Weights of a small GPT-style language model, trained from scratch on English Wikipedia: 125M parameters.
Each number is 50 + 15 x the weight over its row's rms, rounded and kept within 0 to 99. Layers, rows and columns count from 0. The size before them is the row's rms in percent of the matrix's.

# layer 3 MLP up, 3200x640, rms 0.0335, rows 1496-1501, columns 512-639
109:58 18 63 44 39 49 44 38 63 49 46 59 42 60 44 36 92 48 40 48 12 79 35 61 45 36 38 66 62 55 61 44 68 72 46 69 61 45 45 53 19 26 17 54 45 32 36 92 52 67 55 79 22 62 37 47 67 64 19 40 56 44 54 36 79 53 47 42 27 54 62 43 47 73 12 40 48 59 44 46 42 28 63 40 53 25 58 69 51 40 34 66 53 38 44 19 50 88 39 25 43 55 30 66 34 41 48 73 39 43 40 50 42 46 50 48 62 69 90 45 68 30 28 45 56 70 70 45
103:63 21 72 47 63 60 68 35 53 64 39 49 51 71 51 42 63 51 65 62 31 56 28 53 41 46 18 40 66 29 62 17 39 23 37 54 56 52 49 48 58 46 57 43 42 77 46 72 38 39 50 40 59 71 45 22 44 46 50 61 52 61 38 57 69 57 41 81 60 28 46 45 73 49 42 53 48 55 42 50 42 61 34 31 50 59 50 45 47 53 45 84 41 43 28 69 50 34 33 68 57 44 69 62 60 47 32 19 57 44 34 49 38 51 55 54 46 50 50 51 52 40 52 74 68 78 38 28
103:43 59 53 31 59 46 58 65 17 40 56 50 22 24 49 51 66 71 44 36 71 45 51 55 45 45 34 28 44 23 48 39 39 42 44 16 44 38 27 70 63 43 42 22 25 66 33 32 56 37 55 45 47 67 54 41 63 59 63 38 66 06 62 27 53 59 16 67 71 87 47 50 55 35 26 49 39 36 67 53 46 18 76 50 81 52 44 34 77 70 49 23 45 48 56 57 58 52 77 46 67 71 79 38 62 48 23 44 64 45 34 66 70 64 38 47 55 47 47 68 53 55 74 61 43 44 45 52
081:45 88 51 37 63 64 87 47 56 39 53 34 55 41 78 34 43 69 40 59 63 46 48 55 16 28 77 25 44 32 68 36 63 43 50 67 85 46 48 71 70 56 48 47 36 49 31 55 65 61 25 41 41 53 71 62 40 15 34 41 24 72 50 59 53 59 51 32 44 44 58 49 23 37 61 24 36 39 52 65 51 37 56 28 45 56 41 71 68 51 54 52 40 35 32 17 89 77 52 46 51 79 35 33 47 28 86 62 62 38 30 37 39 73 43 59 60 48 47 35 48 57 62 26 43 48 75 59
099:73 40 38 78 47 67 35 38 37 34 64 60 74 23 37 30 64 40 53 40 57 48 53 50 49 19 53 26 42 41 69 29 55 34 53 73 38 74 71 79 52 51 65 41 37 29 03 24 47 53 35 64 73 38 30 74 65 61 87 58 57 68 49 57 41 51 45 47 59 54 53 36 49 50 46 51 42 41 38 39 44 34 52 37 51 46 49 65 31 51 65 65 33 56 69 47 28 53 28 21 53 41 56 52 72 44 40 49 72 51 51 44 35 42 50 25 29 61 44 29 50 58 00 51 57 53 57 72
105:52 82 66 41 69 35 56 43 46 80 39 73 29 66 93 37 42 16 84 69 71 36 57 51 57 26 29 41 48 62 58 44 39 29 17 41 81 53 53 67 31 39 81 48 57 50 65 61 27 61 57 52 49 72 42 51 47 71 36 44 31 51 38 66 42 58 42 63 45 55 45 42 62 51 25 60 54 27 45 63 41 83 54 58 34 45 54 56 70 56 57 32 49 51 57 05 36 65 52 67 11 93 61 29 28 26 48 37 42 51 77 64 11 33 59 50 60 39 64 36 36 55 45 60 34 39 42 53
# layer 3 MLP down (transposed), 3200x640, rms 0.0325, rows 1496-1500, columns 512-639
102:32 56 43 55 55 60 38 58 32 54 47 72 39 63 55 48 55 60 55 34 41 51 72 43 53 47 58 18 65 28 46 58 40 59 35 54 55 43 52 51 30 66 60 47 53 40 59 42 22 63 50 55 32 49 47 52 45 79 65 61 37 38 64 63 47 67 55 52 57 51 47 32 13 50 99 46 59 59 35 37 24 43 29 67 38 55 47 62 62 63 30 29 43 34 59 53 01 31 65 73 66 52 74 48 65 60 57 22 41 62 47 62 37 23 51 46 49 38 30 56 50 57 62 45 50 24 65 51
100:49 75 56 68 47 42 43 35 27 62 54 27 50 54 60 43 16 61 45 51 36 46 40 54 56 45 55 07 50 72 63 71 49 73 55 26 62 41 45 33 46 47 64 59 39 60 50 95 47 64 63 30 54 40 60 61 57 61 50 62 18 46 49 43 55 55 39 38 45 57 69 72 32 52 37 66 54 72 43 56 37 50 32 47 66 51 54 47 64 63 73 56 43 45 67 30 43 33 50 61 64 30 44 43 48 51 58 46 91 77 74 43 25 76 41 49 70 59 42 65 38 61 40 46 66 49 45 57
103:42 57 46 39 60 46 45 67 48 34 39 48 27 43 47 91 31 20 55 60 46 22 39 44 32 54 64 41 46 55 71 27 55 44 68 67 40 50 49 45 45 57 60 46 40 47 20 53 39 67 46 47 58 32 47 52 53 32 37 62 36 51 42 33 54 53 17 41 36 71 63 71 54 41 51 37 84 33 79 37 59 54 45 42 63 51 46 31 40 50 13 70 38 64 42 45 71 36 44 58 46 55 33 69 60 78 58 36 33 65 48 79 64 48 41 57 44 55 81 66 52 50 45 35 37 67 67 63
074:36 53 58 50 68 51 48 32 28 56 46 41 23 41 49 37 51 45 53 52 75 49 76 64 24 32 48 65 70 54 44 62 38 30 63 51 59 42 55 85 29 79 12 62 41 46 56 83 28 63 26 33 60 38 60 61 45 38 74 61 50 50 45 38 52 65 53 28 61 64 42 82 77 44 60 55 52 23 40 36 40 50 71 68 72 64 53 21 52 50 70 38 58 58 55 42 59 45 49 54 55 41 83 30 82 29 43 58 56 83 53 38 38 42 56 50 34 59 46 42 57 28 73 59 59 60 47 54
094:59 33 70 39 78 46 38 61 20 40 40 69 40 44 54 70 52 45 51 33 24 67 38 58 43 43 51 42 21 54 35 44 49 58 46 43 36 31 57 61 63 78 64 05 67 31 39 19 56 38 61 64 72 50 58 54 45 21 39 59 31 67 54 29 31 63 66 47 69 65 67 45 63 28 41 35 39 52 39 65 36 52 51 42 57 54 49 47 65 29 20 55 54 54 64 46 56 49 32 51 38 41 44 56 74 54 88 52 59 51 66 54 40 59 56 52 52 50 31 39 37 69 67 46 57 43 63 47